Each number is 500 + 40 x the weight over the matrix's rms, rounded and kept within 0 to 999. Layers, rows and columns count from 0. Numbers have three digits each.

# layer 3 MLP up, 1280x320, rms 0.112, rows 323-409, columns 240-319
556500567517506509557488511499524458508485481469522524488520509528508570519519507454431494465496506479486491489444439516512532468502523500472592489498464481531459484549475517468498482467458537493546498515557517493486471437499507526425542538
472506490498515490509460497418439566508525500528490493534391517451530467605494443504480545468474455452519616433515456526536444538501493502498488481498474521469556506440445529497494495499481469503559534499527519474526518562515515509520485533
452421451495481520485505462498482507509468462514459464434520455532577507468468510483448462490452550536565504489585525541518432497518491512479399567487498515488577523526551498591559470462519534530465464523530536503550484480521496568511522517
548504490503459428591525613459576627552512539514493508491526498524500486588453470491462563522448526442517479421568440566507419470561484499444545551556494516488527534543505472550449495510488512553523441494525498568547497477595523526420480504
541530596493429597492457531498462508478456462490495557464458445496441516510487501482563489463495487557483500448492392503517521542468535516482465501462512525493525463603473450518474434495572486503576551524516445467503536496568536477486470468
510552508576425447485593463484535546449542499542451502548522594455441453520515480506505420527506536483563509474507440539551591617408477500534490504458605566405454522487542430533489531462488437615460539489518423481564540424509487486497392502
518486520469559495495488470414528496497412517583496428526410466417553477473549469486567506519441571446467506518426494510435442466511580501543577499469446530519441439532441500487523526507500517475562485526539564533454490538530529505474442473
515432443536536536533497527489492495572497553535435452561454561445464529477525506414496502427475536440475518534484557460421505473459491441475528506553528488550492463556565524504522452499554527519453515494490540549500518514532430503530476458
496477476479503527525499550480522497508603455500496529444535510527545508444483472510508457502480500522431543485549482521514556560525475530522543505496453513506493493505467504522501474529531478543535530482517485493450498540493534513495353543
516469490602519600463562490517542512485472552540507588553527488507489549455513519498506498477449503534508492513511465548517522545512480505445508511541446489463435549456497417411506487466497516488542501487518523487485469523511530485494486549
458517417511538346451494554511527493509513517547505456375480443528490510549467536488450472542479505503504507494499482530529512531478511517516502539574463471538461498530538474517470480460521521505508476489515584466450522511450548518531505446
505478445520608497437586500427516474452430506517495433559456494479412539496552502584448456553477501457447455648511558549450632428574486454505529480515468465588424512584424464568496515503484430420502407543492505605554417445448410440408441551
530546493529533472571448493504530519450506427487512465575525471441488542451463535467468521477524589514525522514538437434438482465487545448541490481450473444477441508470589508451484534403528459519532507420497491453524558543480525458436541468
528451548542444560486538484500533549420457535556496486591468507496533546463453506521454508467400508498481472481515534558536450520452447409487445536479465477482519521609532533511481554517547491520517556494469472455438429513435450499485471469
590517472520514464387606469594515505575473482549480494456519393550512503517517485479518461465488516493561499473478525411550527563479473512490489506507468562483504453539376532520494433443468515502455546553466505471461524532494540482603466488
474496432531537505529534503462507569589510468468356508513541511471522510635472542476529504500496481464478504509538461410569469510485561548439488478468441495505494519467572495593514532524509479511510591512555531557511427497557483464503553465
508507458424529523570525529492466487483540484519497550518583406522524437479503523439446543434506492531516474473561506507551467505475475452557536500507503515406511536495493511499537459350465536486510471484464498515504525417517578557533491518
542506540510568521459529571500570471525475494584508556525482536544529506461548626497517487481517512551573486523498516564551543514489439550511482471440582460443426544544469525481504574496503480441555512499491472475500500531501411503552571496
524482523484539444494446522563501506478473528537541447481557485536573496454478430522506584499568496435486506459528456539496497561504467461538455561459519524473538444576514501536446542501514475469491466535515499485489582530494528523450495483
506492459493510540576500584526515516455500473540520460519442503536517515462529500397468481467463500485420544550446437519480499552456506474492555512501526571462531531534506509484525425491484515441464472526484466490521492513479470526498507530
467501488463533463483497516494459513504516493557515565487482456575515538565461467484478450540498516494441430425532517517504492454449455501491450508465549536510456527560445411509530578480532543463537525527513498411500496444516516496570527505
499480487399538549482455519483594626574526491506530514445459479498520532512431409434413489554463497496524535508580403557501456561468496480477524548552442483525564535529413548525635523494595426425463490519488440394511548537539538538499459510
504486553505454510484453522580497438544555535466523506490455439521491458511477443521492486500476499507501511531403556526502506497519473537451481520551506472522547528509520487520471499515540461574494504470483370533495423443498459493498458523
556523473507496391514507518467556509498538494468522563457626568583488451483522518425510563469474483519449508457471479462448489428516553547500516625548464543561473632560499512477537555471504538567474494540477504517527567487519495497587497459
485557532462475504543449512485442470461475491474524536486506544456561486485544504450555512479544435485462573453546488566483516489504498438474508507486505480543535409528481411507492536527419511502481523445490539508562504524540502517515540452
433457426491512464489570469505561513460470547525561525560494507468511552554546448505449497454466543528453526499493520560507506477433514548485529527516521476527479505486491516447453534511492464520526512510493438438515449472529588453510554525
523580397540511426482505403473512498477613494466485552562586540584491550564545554522549487619443491463541430525450467450533621500492467522446530476547494543548559496467463485413551524483546530572410494618533497479500488505484422518428647420
506436517517480439492460480498494467464520464533476453565523535437508448468409510482505493418437522512539507457468504492474472499536517540562536424573431525453517513453521431533608513515459539440572493506512441542542566440520523460490539508
508490517480480482496484425509492464470537477467561518477457489550495543526469496481440515493523478505545552512502506492400478477514481394513466471505528586459514548463499498489505462475528489524549503515505517485461519496509524526508551513
494612463488430591491505482442484462523560528416534566557493479578488555440517553438531453509453462491500527454455416488508629495509521530433464477494435441515433511495521474543506475535448477477527533569492486436499459508551477474490494561
593602488560528486473562470504521530516588318491578515507524432436395503475446476503433464424416495443560629442589540435515632486423504537387544479538471560489497495439411402471524415622439463579487530496363476573452506430499392558470457455
515496538521508513484553545443529525502541556468567534440459556517505548474500525494490511461512469520529526455443577535569476530536548549517462509503487499547528524495520493474452503480477461496497514554527517447518518532520574454506468522
507480521554471462544422511521460486533479500581461483482491481475516544536562487506523577510467509583456568495571551559501462553500526518490492507496474510536481538541467519475451422469463518494460500437572476472523524466523534478466505435
502485503504503512581441444513509486480496499503499493504509507500483510490562503505538622529491481468469473478482448510498541508490499479514516435554545543480526548466528541515567472503531529505549514543490552500516476478452500485526466538
419477490531457587423570553521509507530407471534519467465608454515492587507427531500530467521524496490562456493441497541511512469440469520497503509474515551548463581515568480531508454528505471475509536539500528455474496487493477464507485538
539466489547399402532529543510517530474534508514487418530528444496398545516504484463477507503545479447474547444505498478512510520512558493589540480547412464510516559501499470468557543499555476428525490475459529488518531462526473536462520489
497504503524480507476511484516485491550541541497425531496449442503435503513496432530524500540535526492430466537498468482570494466499501483524487495509495444579550486538490532619491462485506512438512525542468519497563491488476537539521566600
523430521435546528463496489538581468501452490517423476479457461547546414499524528583518538542482447451488590487521537469431497484551486487517471457524552490479513466491499483486438501475449498535525516518509459497543469494556487441436482458
561508591439570537508508478501520527507485485545493502545511482467518458459495525519561475457503550481455442509467500550490574519513553547515523471488456576471520473442470577509472537546523499498444466468463518540492470593569496473528483503
541521456462463415514530533420510585491526453453468514498487497443470544450472488571512471463534529533481554501490525490498459472506465472448480549452508577455448504535494513434514562476422516508532539517465512517486443456535469470500520478
488509481535512524502582456552542490467510492503520450467538563457505555496553457484552545502501454567517541563530493480483525532415448514521556535498445528543486485517560469445527463502486554518561544466487510543490511465482514497486527407
496479490475503536534530482549487545443492485551498510514534483510533487518479511451512477422494425506475512459496524488488526498537477450476470496551457473523495480504458498487507416506513487526500429522509527395555491487467465552468521490
517544462524526462478504534480554593477456458542534492483546498481449486534511500444523487518542503460514524523521507543512511453547518548452539539478499440563467557425489515580538493472478426550495543519504522482479457492492482523495512538
449431506576434465509461583509503462467472525503436524532491472523477481532523476497520497473511579548446551453534518497462520492497504504511497475494469458488444465530473538544483512482462505533484514506539469509536413474559560538503498582
478501505522505523548610448508440532499514445476500505514509506523530540507484485451460497450500433524578502518537504538547471479560477502482538454496551546509485485512540488518537411542485506418466535481457461499457551423476498464436441466
480513488488530479552477561474476461468490419459424487469509477523461522488506486527412515555487461546503481455502472535487555537504484482461504448446543473499564501538466529526478553467452471521514576446476484519493502503499522479501532539
536483426517532541427497459513501463500591482556449482476477536504450534438568484525467461482517529529524542591487505466520508566426542503520449565491487547469499533523456447545535491518474496547499495458458547500445533495465518483500552507
597492477461507521496532527503485490454455495508526514520457454436580461532499495526496458516518497547509539501483477549508443578499565474496542454425519551511522510511419528471379436558454578499485441511430505487577468483503522516494477531
453473536435468501474467519553540533581510514533527503513513502516507560476518467518504480495527501559537600517443534484508509513476454554486480541481446549437572481525478491484532486456513470510471509488495496529477475493481461467511503504
532491506462482496475501547559477480489543495466526564491505440511499478545542506449418502454474435548458426557499511605476477540438490514444500529490539593590510484549471558437514477435517483515490424468468454540472486518520506499539510538
532487502492463427492540465527464529483508424479428511506414500469458472490577564554475488492555446379500486566499424592461613541470518431467467473523474423404484591488521468507490479510560483518511416539427480457442538570563541548499513546
470469511461486481456524472479467458557482443481427517439513518452565503511467459464426489536507426501432499538487487495512478418498541498604536489422473563567495546525472494546567465492469504443524471510561489452396425496504478495554553519
532523508510436578508437473488535421478445570531556457495461470482474553532534490581461559456504547503548481503482517557507428453527475527495473449565511511507446484500475499529602487486526540518442500530535516376506497497526507493414475505
458511533484518436537546491484516494478460488525490555489469503523537436564459500551526565538478484552543516462525446462460524426507491517483509537421483528504474546538554488486463561505481542471485471513497510505503457470517437555524442528
459578460543552447546481496464483529554463460454562523405470489527491586527409537508495494479506475503528490555411541576508507479532497490493407481519548411477494455447522464553435507428493505454482428556542517482498567534529523500433494458
448429508500470507395527482557511569439478520534473516550552527539506549507526494531557500477506442549436564472477502462447489504585492447526487485483487515462502602552494504563428505483522431528489508520448462461562423495432460497461558497
478520522497558482409545486522542533529512522469482465454504532563451467563486521448496457494514571505529506477513513528526490475563514485483542560465559479467483549444458502473567453442511477480429527465521421519564476526601554483546516497
539480461397503536457586454499495443538491475508494506477507474463492492432545502512542507414480514492499477507486546499401530460442484502403520497502486553502472520659518540545469556455500518477542491523522523515502350430448416556571440469
490445493469509489448587548487444459543536513473416490461476501514514498507443509504535445526550541572535510491506516461484470481486549532504523479472522581530495469543548523460520405437451508461478514525492544481474497522430482527485424508
542508470437628523463533508538509509533508502543554488455472503430500551542564426583451458454454455529498483494524539590497543446542477478466558544488482478522521492434535516465462516472497349475552459553473497465493544532496535521477476580
493462572544458540472477492499559547469523431519461474484602535541484526573473555439521487494505534478464590462573457446520504465518534504460509489529452463559463507449477475482494413475477457495500491583426509505491451455508444467405534523
531564425412482511500533475471539486481395500536510427470500494512512552495524559494517545521477524506513495454473444550523480468496504469487501499526421511494523496567546522463482481556485454503523528513447496435474528524545449505440492436
512445470463605474484590428516539587489451546517503535412528514517440516430507492498528408454548551570471499546494415548513420560546468525433515488517529444528384423543489600530506538477537455467526508522556532493525479487512447542527422471
522572566616485546463499529474518479447514459451552562504458475479524477472521528455480495483437508580468570531484525500539500500422554416548490521500509535478507498535494488516505508459495501490542550525503461453513571554488432554509483507
542513482487545602516524549503531462437483487533445453448502460513503489512491511431537530477517513494541492424493429479521513536452455531550445571497510508451477464471405480464451482528449515491569525477497459499428512518441527466569547529
505499515453553508556496550557527470547453461547480544588471530562582534586485495466427532480488497501426557530546477470484449578519481453525541433458431478472528507574389498510407472547371503489479521530468506500465495564512493511428433495
512479513494566509508526499525476511515528510574531540525468536517509489450493490522469594407550456473429541506441497525485483436538483493506506493493564565473488487493496538508441444497486460514482445456494529476426474494518480466517529524
448431442468489466494527500540594503422500555488499489528435496484482487500536488509573574535523560430449492561495499459482581545517439432474436539519443490477481552496453522467425494539499575430551518452539472452485482479549507511541488479
551506548559548455490503500500538535492528475551537533470472486542473504477554494452487529469476462555474440536451493566455471542602474456494545480462504495517424496470508498493524470491495504561489483545586524541480503448550476532530496500
515526562490510424463494508446483497475563517556497555574481452489459478494457451433475518524533422466453496470459406525541446486505473494513568478555452496495448569462495459531493554454484425443463481499468483513488447510471467447454521500
479484483466443507500543455506463430527508554488591520406565613487571476497538400554519581452504455519565499537517389572540564502537485471468530530524471501588467450465544551484454520510500432470554490464483506391485469446490521532554414464
541391525508529561558608485439447474458517539532471494451495439505468466477474507477495470467493479458466553522462483559484594495506459484542549514441507539476552461508517457509467517515531479448506506591459533398572589525454473516507504444
472373556523493468463445506522483566458516496524507491536493543527558508528468415486532479523510503543471471530533542479487498515507501451502518606451469497485536535468436449520478515528527448383516502498462437473541501523479520507524487496
467519501522519514507436543477494539503521523481588510526531460475505568493473518442456491551520515517557526480512556520457534553484501510534466544487565556470543548490533448530512487557566481500551504478502503539489517518490545504437508514
466497459519548462508500529572503520488480462517475481461410512497475537502574541501552537557482478497554533472498526537498454544478545422558497534494446413527496520477522527542563529483524503444553533445507426447574551507528476411519589484
507444459541542514521516454505526530447436502510494491373508502478497498482504440475528505529451564519579485539486437480524440450516536560577549533522443514548612437505520548511481454520528483474517524457527492482539448534530472505444501519
547571504507522460503531521514403623531439487442546480457502524522379506445521475524526558442522436467545530508518462492500458503494484500530582505526465523441482517461546516466494456561541513506576437505563480516535519482499550447483457506
520458429433511492521522511548501479498538415460521486490507436535482448415522485512434518557485521481484458485516550514492420482442497452487561450506523470484534514484482502421486462483511557510468493538511469481431460511525482514491525486
430431552482510458490516530471552507522461541515504453524468541482490529467588433473529514497499458498492532534492458515461496506573488506433476532506455502438534465460451441425405431472489485512592457496577519453453456511507502466638434463
516483453460583497377487516542495510475585512534534486481513565433546526507537503444543479458471433430557504459489449505481526528464521431440588524477542464563464559539502532418450515501502422515601540467488507442451543454541495521511546532
487535538533496482453590488514436512514442504453539509511539585493454430553512514419550499524523530534507555569486448512558555467470542474498571475522476499445445558478502483522463513558481498489535573495513372528512536470491474457483512487
459455496477379425541534525480505459571527496527472474531544452486580492534402468509414459457493511608514456558551423593582487511541474387541456494556545552491532535494456455484514460527470527498550464487538491507496584497493544562532473536
539477501556543536542519520470531473512538519490494505546531490510574470487565503555492535467562484579499495531538461536495493469520517523513480486478518512476528558474511488496500466459467499491451480545571510459466467499538495467504553487
467448465443504500488485509510593455534524506588527528527512484508485519483563484466512491502489476553529493548490472467483487483522506498518489515489502491511529428604518485544496502497484432515541535492459559427467500475547445474501507513
528467495421500506532495475521556517473540466518553502464466469524492502446546584458510552549492449474467468463492519516490464488472512488466516503475481573500558542498542492546508432465520548512475456501534564466570459490515503489442513492
488449512461453481488477462430517473476522575539481492533502476466480498439474389485515493495474527421511528405476528555490462551510471497470498610506493517506483558464531562467430478482544543488496518518528499561489551460485519449455486480
460504490536550572467514444447566562493463466475472428494508485555509518519535479447510415480503537491499451447465488513533494559571471521469547528511533515559556513465505537504473509451452514503523498522464503500509483474515523532500498499
# layer 3 MLP down (transposed), 1280x320, rms 0.0958, rows 323-408, columns 240-319
503512483470511453500583521492467539448539453504498467546512480500500457549476486475476502524541552495515551474512507484552525526460486606530470506520490441562471555481473506473552477500534532501442490504541513532555465498486505475497508549
564544469552528547491580454504502490482458479497512488586515450516550472498391540492524472561479593522487429518490534506448558524507443457545509524598514487575456514527494513495468473635573505492466451541495424483483483500569511486510474435
526462502537538500524466483517494527448469493436495523470555510509471478545493515506576565474515474478506556479565473433524559465494519518563528493450446509461496452467487505504502523550426501501508531434454518496427509495503534502545492435
505456543522576615407522443512482444468506496534501482499469473477454477471507528554542489534507462551426491554463555441517566494477530524503496414431462474515484480462517499454567470517515454468474508486500517450468455509456488531542514517
548468454495482415487585477464534518426464532493464472523512510509403574486589486561535512542492463464541540496431546528484521500540413455480504509530514552495462495504420459519518543465482494442533488503452472531504475518493502390514423492
503522472453486407572491501563472444405492500505598451515495476554452439541545450417424505521486529507499554474458528613562517535501565474515493437624505536425514503513434465439514523492542495528514457564490477514385525515518553484412545458
540511463471508551486597456455533452485485446488555506554507453553554547470544534515496474527489449485499553525444505479525543523506509517561419524539521519454443455540472422544504545507529455471518509436505447476527431476508541497489547525
513452454493412453520410486516465463476493547526533476562486503540431445488396492438492487498587550445540493441504534454584527511466529493512540461492479524390577558499410495554504553466515481534500539479566508460477464524495537408549417579
457538442501428515465597471463482428573547490489611495584593507477503488512458504470525465524511491566441506396436489569533439546409508484505506554531495481446486504493460519501540543458526532487473539474459498500490533476530488578482592547
460544471506546488603517534540430526519559502540554488511520545476514558484484427535510457502505561487514483519540564437509525522469527438496514421468448539527540548513544403479489489478561523582487556541469447478513473510476503499538446520
522526527536531524534518509492498472540498524530490508521539539443485470468550479464478463544499476474444510470520464520538550621481509480552505515515502523512552412490401451542504528583536484516477528553509440508464540494459478530544461536
558483550502431460477486509519516524493456500500437470518483517425483467479539507445501522540504408467501472458530546480441460429501510534514464477508509473510502542502536495584541528523526454439497492466507477545478418563491452438480496444
529454509484508497449508460474469518537480552479482545481486543573493429523498475490610490528487459476472546503526456576463506510491516542546449432499574530420465520532503498477521484529515462439539484574540544534554513497423539557510515596
461487527475464466491513491555478485545464478507566492483472496507506550451528467522500567478510467485426438517443449447500444511431551447421433455521429478454510525542570426471457504449539548463536567491527470490497517535584573443552527494
467581528521484508449464559537541517532413512529474485438483559556520523511515551546502486461431550464512504532510534488561549464525490459496534405520495470504458480404476511486503505530421506509529438448477507522512550553557487495495520568
452497516484441488540475477451484490457528559517499516532515510495457472490457526526499524528477495509512526505437527526516474563532488514536498559537535486494442505525514514419477463592561499450519492476505536404455521460423518537478510497
477503457564491516482443471479586535469442474489481501461531540492471494506464477581574481453471506566499557521500486504464550459530462510515495482472416522554526457474531469445511506524501473502474479516524469582514465495473482461531514484
472497537540457511530461527533542532476522470471555510447475527589499463481482453505440550495539509490585484433538430540534524524481477567484519464533520445555489441623504495436467472597529391417532522531474559502483560444525525523500459487
491525476552420504521473467549434500531445519542504491504467492524395539454602508508435480559564413485513488451481515512449523607547499480485509515572403518506491476506557536485410524451546493541538534377439480464468567472499414531493479436
561591407543458485505506481505552519478478466544573455510521452534503496462493557477487496441491551487447478474519539511507493503473410522471488484463443513546541546493543516484454476462503501556494552568432448482506437473528513475456478472
501477467562438536475414511500532461531445479477507549475494499579578536562507561529473481487501543508472420466554517481539513508500536588496524480461498550517538478535508530489457493515442503513504508524462519483458463532543512486484536502
485509551476501497567446503499536540499527521448473569554559494488428470474480450517467485507551484489486497479498482551426494473472518496580562484495600461468574420484499505537527551582516499449417451456622477481471438537389553508538518592
459466517496562485513470484540528522488457570503441454577525497488511496493435483563502530549496495471470551519453448463485433445505497541494431510424512543478534455519503439470473536507596481446469564446451449436445495482492483523584454547
475489513466504411511463509527525523568510478497496559463551559469448579519531472439516573480539445529448496478467478513538386505442613525507498576491483511431580502597459495589499469485488574471495506537526444602500509418480506461509522450
583523535505480471527523477505580474495491499506476437470528499458444531535533488521455524517502496510529443542430480475523453459491487509484453542519479553486460495547555441579468531510595498511529558529450466444546480490477470443460496475
513518523460489428454433479546536531455525463553540513477480527482544458536467474515521523415473460445470440453467557494511503542520459443543503504562451556528586458458528510490526485507575483507587511417500476529539482505498469514423544525
590495554511536485451460489471511526480469528513448524585491515493431560468491522549551524495478465455490502494443531512400522500557481527515457481506426454483434606466482501521492550510465466486455539461467553511530415458471553477473522450
451447568556536487478380459424528564548479442380483528562512533477470518498521451524570435515448504537506532579572491457511532520476544489489478523486546500558509483527434527471460486502546465487517471430404503493519483519541415519512459499
515483522447477504451534562494502490487549447492423460476555526446603510486457512500586521525491509565452528537509465496438489512476509526512559503530494499537575563477493510488484469479515510495504486556544523461523498485506473457585469465
485566523523500484516525461488518540557482539523489514515519471451386548482540484479563528479463474501522443536450482533424583463512484530496455527529514494455471521426528534536491532510559464450548486485526469560568460470536484410532505493
477460456470471432467540440472455505544483480490486473551493522457451469555478514492532479545512513500560518492522475503458429424456454496558414511504508491434498571564516439564459524513496515465503409464483496496523492492518470527426553508
511468557525451474504522478524529525482490522477494562566580505520485561477473536488398520557489510499495511465517433486527535462506448457546476445504558473488462463430528487456546462461506463482505495484445573515469517516531546538517560470
499474504559449451496481485521517548423568504512487459499462499469473573459553459477473481511499462423558484471492537500454521490476474477525438464521610497437528590537418484482496528533511540495560474493510485553480496445500471518510464570
413453437505545504547448525463454494482456478517475488529433541614497485434553481513547493533492471516432480500494524567456488569522463495537538431453456489502515459526567465483465498487460483468532479470471456448533418527540576507518486550
430467506510481506495487465496435505484474560570489502498466473478554501504468527498530508512509559447520506469501490483526471470518546517547558452487487573465557481475590483468502563548506532453446473550571448450517491478528520427514536523
486458473450433468521569470406499477443507458527506403578461472536560455569544411492502574526453551498468460452518572541483509506482487475508507397522453581523495512511417460517419536514495509390560573490442515504521562493557472459510455496
500510480536488456521556553535491476465549544489547487531499457521523426502516433493517458488511457559471518482472518470505480519555493591418437510481487559567473553496511462517448554535527505498528572475496552551473515569561535457495457531
432488535531509517463567525529445560531463476471525506492469494472453588512502515550485502522508486534495504522504438527465516484575478524482539506445540555535393472467488505521501586567508473518507531500402485501507455485494538565501463530
583490463444484454484431494532493483494410531530533474493482565560531539507479498451473401465498496503524515496488501449548430485534553479537449438456525459482445486516535472535500498538467506468536544510505481503502501557463510508547473495
474507438467552557514454562519458503545527572515536543516588551542457540486549499481466486503476504499544466415500472398527502464496458447540594458498565506480502484461508492488529518462520460452555449547517480542478478545522536425571526463
507460485477507517524521558503497488476523532539486479518474413514520537540506474481418543437428481550491446484487554450519494558520560512502402513506431460495529480451563484492512472502488598480590439527468509469452529447562545518473516498
549535509518526515516480460452498439511457564458398422533542483497530485606475476511438523480501508528425571416546501508483516445471509545565454524562508505475512518406556549470497472497455450556500558503540524579491466561552481460434493449
532480592521499593473420532483443513488497505513509503527452430558487510475556520547428487486583526508529564492460460440416518499469503504542451514490488501497489427497546514458490438530533560535482461533489521446524528511471516430527516537
525515495509485525475529476459480534526540486484537399470510514461455430429535491486485501467491530481514516484507558529517557594509462474465555462521489497530554456498521551491422501499477543551500516562488504534463516537510447456451518476
493461608596531452531476482547470498496509551498518514539501507484553472532561527534532531538511500495483455541526464540469517432474541436538591447485453493437493476485547519448511582511485501514535476506486518528525479456452514522488535493
479482451550527474502469484382513495471502474513521548443544467465511500469523461486548534502499481493468434518507482517561513524531470556497510499488514502497495516505498496479585417529490484524456580496446510434482586444559419538467571443
478548535490471498567562549472519521506544522489480482502548514488472524574527502502547510464501475441561464464576485517440464480496502543456475460499534462485588575465491539470465493531491474537455481537474514437523528488483495522464550517
506515515469525450496498530560514462480446496492464453560429475519542543461487473521562446493535462548441531482510588521456456458518440592504515487537484541539559455488472474513399510567515413487474474488430528367494445497516533608550490484
493390511462539445575460514479465489518491472486512537489553515562483508539466463519468459556546526544450518489556523525508460461418514461595512472527481520456494485537556501471496508528474493463519478513494475499513513445500553520487476539
526514475499479500524488477553525488486474518531516543502509583465467493554492469523559520489516545521464556415482502471400502505472486533507552524513497474481496457419493479521492563560476436484511500469507546515471518496456491507465455548
399579471506505512511495606461537557433464509554584500478556480483558502527439478514515479516507509546467436441456567496517472425499533505518522452551488432547556441510505513479493549520464522503567558487520534545531444505493557451555437455
496560521491551447465525550492526496551435562488515469559511498572470513541551554477488490521552516534531637482480508460515515489539489538409531421555504552526450517477481511509405559434574464552531486553543472529516491491483544463471467450
554462524553472433542520429491543507517507574554517478587534512472468512495478482499491547519535496516496519489516510515452503443472572529533466490497530488416453530442471542477580605512492506458415593519450521510449528531495538515488553502
498484525566471536553506548486528514495503535406494490536523411457462494536472545545521504462538535462458464524580459430526489509490513503485464485470522463505522494496513494508475421512500487518526487466457528418537457500461483515492433593
517495530446496538481467490514529472521469524523500531561530526509491518479500468455548485517458516497500497470563521459499461474524546525482522488473449488511523568582456499441592510581518511507538527489542489513517457507456493458546497556
510483598560497493543508485486488498473437530515508491518548476507510583457502496534474513519531502471512551434437456489528530484485467509522556495480572504427475530537455414489444536528518468487515441516473447448550501537527575477523540552
481502631473507446506533522521448547499521500501484422480509484473498522533502573560512488443530482489421529468457513399504557507489499516459426524491493543495549524454486535525414589549518580510555528498503509612480512542503487558445441488
462560507463499510509576503542456533603500464519461485490484483582582486562568487432542484488623520429522471534484507482511448534509490539510527577445483513562507466555544508506574471506471539521477496502517531411462589499574538504518542544
488457512539441494522497496517484501527495530510471517532523525584497466550518510483458500433498497464432588486489440500497480479499548510502549574464412430431417476536455490566521465503470494490506543450520456549576535440524544505551562448
466471531488465497512535467469445560441471491456551579533430531526467472447482583494484540542493488505513519470514522468490558505470521443579492523621553380481541507485430506539543523539534534561506522420545472500500510525505439463450526513
468434549461502469477495521437546511464496511440484442503501441517451534552497447495464474486462455549437464499549491516456500550538525501474429498620487530468514565454511440427411476551538508537555479490396507589505458562507549433500475450
521516496446470508473487507508534491530498553507607552580512510576534483486508517488578478542493454548446552500558507491459467485436514443606572437570477469433426463463478491527539433540525503449533443581484509486534514384489474564481482596
497434466460554497484591531512461522556499528524439555537543522461504519523421517436472453536474466509514555493518522488477414513477495555535492547482573538492521506494492442531537470471519576459524483501542528492432420489503462520505508527
546451480530490537536449490511552536443492426486523492490471568467474506474488458559470562470459512540531515499463509468451541555489519527475539517514503486489492529473488497477465602587458523451461525516475453566582469504500504475539573475
498469530505515457553498489513551504498491461427536559561534614510454472535520463597523473517470522472426557561504481483485570453471592481501540497506559518517499436464511462491551439495515583443432429490481488605563529498396503497440445536
386518466574516568543465505492473504481547450434483532491546518520424473484490485455552531468427604547537503522550465528563516444539503478479577486583453508527570533491519519496459524576482527511431551483482476459467504501527466529526503553
543480540524512501493504458538506491466457435466508496525496486423455563471463499494483505495516480559486457509575528493510503482525485515525502535493434494530526430552539471476559502473448493527482505578505443563497497488458460460543487472
495540557432520502547465466385453438487493443531522399476532480518496457516561612464487418435482520509530562513587459472561516551397470517516495389413476497535520412517441526539497513429427520555477505505473526502478523505490483477481525475
458536493522491524509467409505500470510485497493404543475561523483487485554549506522447525504494473525461546516538429511534475497518555567558455537541498453489542533499457532560542491491488483467457443451483519504484527489458496498474572496
523439490500478629463524463537486478454501459522506536512438503503484456531448538479523543484514531506469521410490453484539508555455481454577548474445507469470500444465540474472494527476572505469404482543535498525494542538512520440595514447
494487477509472506571462515464481410558471497580487507408448476498503505542458448465478495524489483550498548509495459467514513538508484572453475552557538533535455520433457442477486559488542514499504496488442483494589521481475476525522507451
507478555538449511554507488505538529513473416523513530555522538490452527610491482511558523528526579526504506530452468512482514465474501512555503545523545469465485541451397521532523489530454500448483490520450524561556467502474587497471457462
463541471524448556458435551436501539462511473545431527497505461503585466498500554440496487590624548475549512485539468472455474587461528453503550558571498480488496449482449406472494420568467546493481519509503538500495484504559508514487559451
506468478514478521464513458491472511480527530494444534537469482494478559502477565511515510515444478408490506594498548562499551542487477472486480450425433480522543502474473575481602480513441494547470479460449534465550528508447486583490465526
516491412493422491482480584544469501521455527502513530526476442502518527540460473421525548507512545627465488484494524482515521478464444490436551492568575494542506524495468479528465522541478535543536496552580517467514475497499538413516507486
480501449492581496499537507549524552468565483482469476620527580487586568531544568534532501506525452444493484493559506487512478515506467494451498445457595507475422437504552480549516528462570532485442461450510547504465473465508530509506458417
538525505514515456502455517484482414481476586452566543498508551485500523507543535443556454499520507460540471496535535497498544491548473478457455492554483508516535513556524584531556518480488495454495580452557472484427591444518435465487526566
598469451515500463473487502541516447512465539516524531519464524470475508511607460424528528624530515581523503541529498465580586525513517475493509430460496523537523528549438575467541592483501560555511521459503521461557545468494504545481497509
509475452486462534433616537541497480438522481486553434532454455532474580494498502505565523557458489507565448614409543494473532412553491487493436488497531542524500487508418499528478430464579455534538499469476481526507463484491476532507528529
574494529534482527583525478451466472474539544491502541486580545546506499547499517458523392485547588466387543484509509533436538460462486457574588484550533497490504478531534498425497495541526522431542463525512444527489467466493542513452513442
455409435501498547498471549456505440535528502534501521552465534461458531482514430548437503510431531513425456482470540551532498510486501515435453498529502562526535441528455437520595591473505481492509462478529531483436496541530481512566488525
545482513475506506608558563500512515461507404523463434538454487454497547469489542458482508454473512497532451505463455554436522504510483474476588506472513563405459519477513497469446489536466449558394487483460489486470549516552553586607498499
526402502533426489499522396584539502500530537481482471466388423525509471513566536534490502513379527519470487454499525522429467475517499551479504483509522488495477485479523503482544509533511470482500498467477426439508530516497518504455461448
454514528471533417568507497509460490493553486487418474498528549472503447553512534552555474479486550514536532503502536479530422499478519431500479430538500442502484524498565500524518555516501554467455573512542417474498500525525507529488574543
489537499538513498504535552463455422523484542525574495509575475508411498556568524491439505509528536449534522450524538501499560504475456446472616508559575562472478542512584504535440517490556455478511557526445447489518457536467491446513460529
476453499411513483559514503544481559518661505514510496514483472482487457447474470459597554454482449438509496458424571490561415452503509557468515483479499549529518454478504523474554498473540456513452522428565510537477491491503538535512446524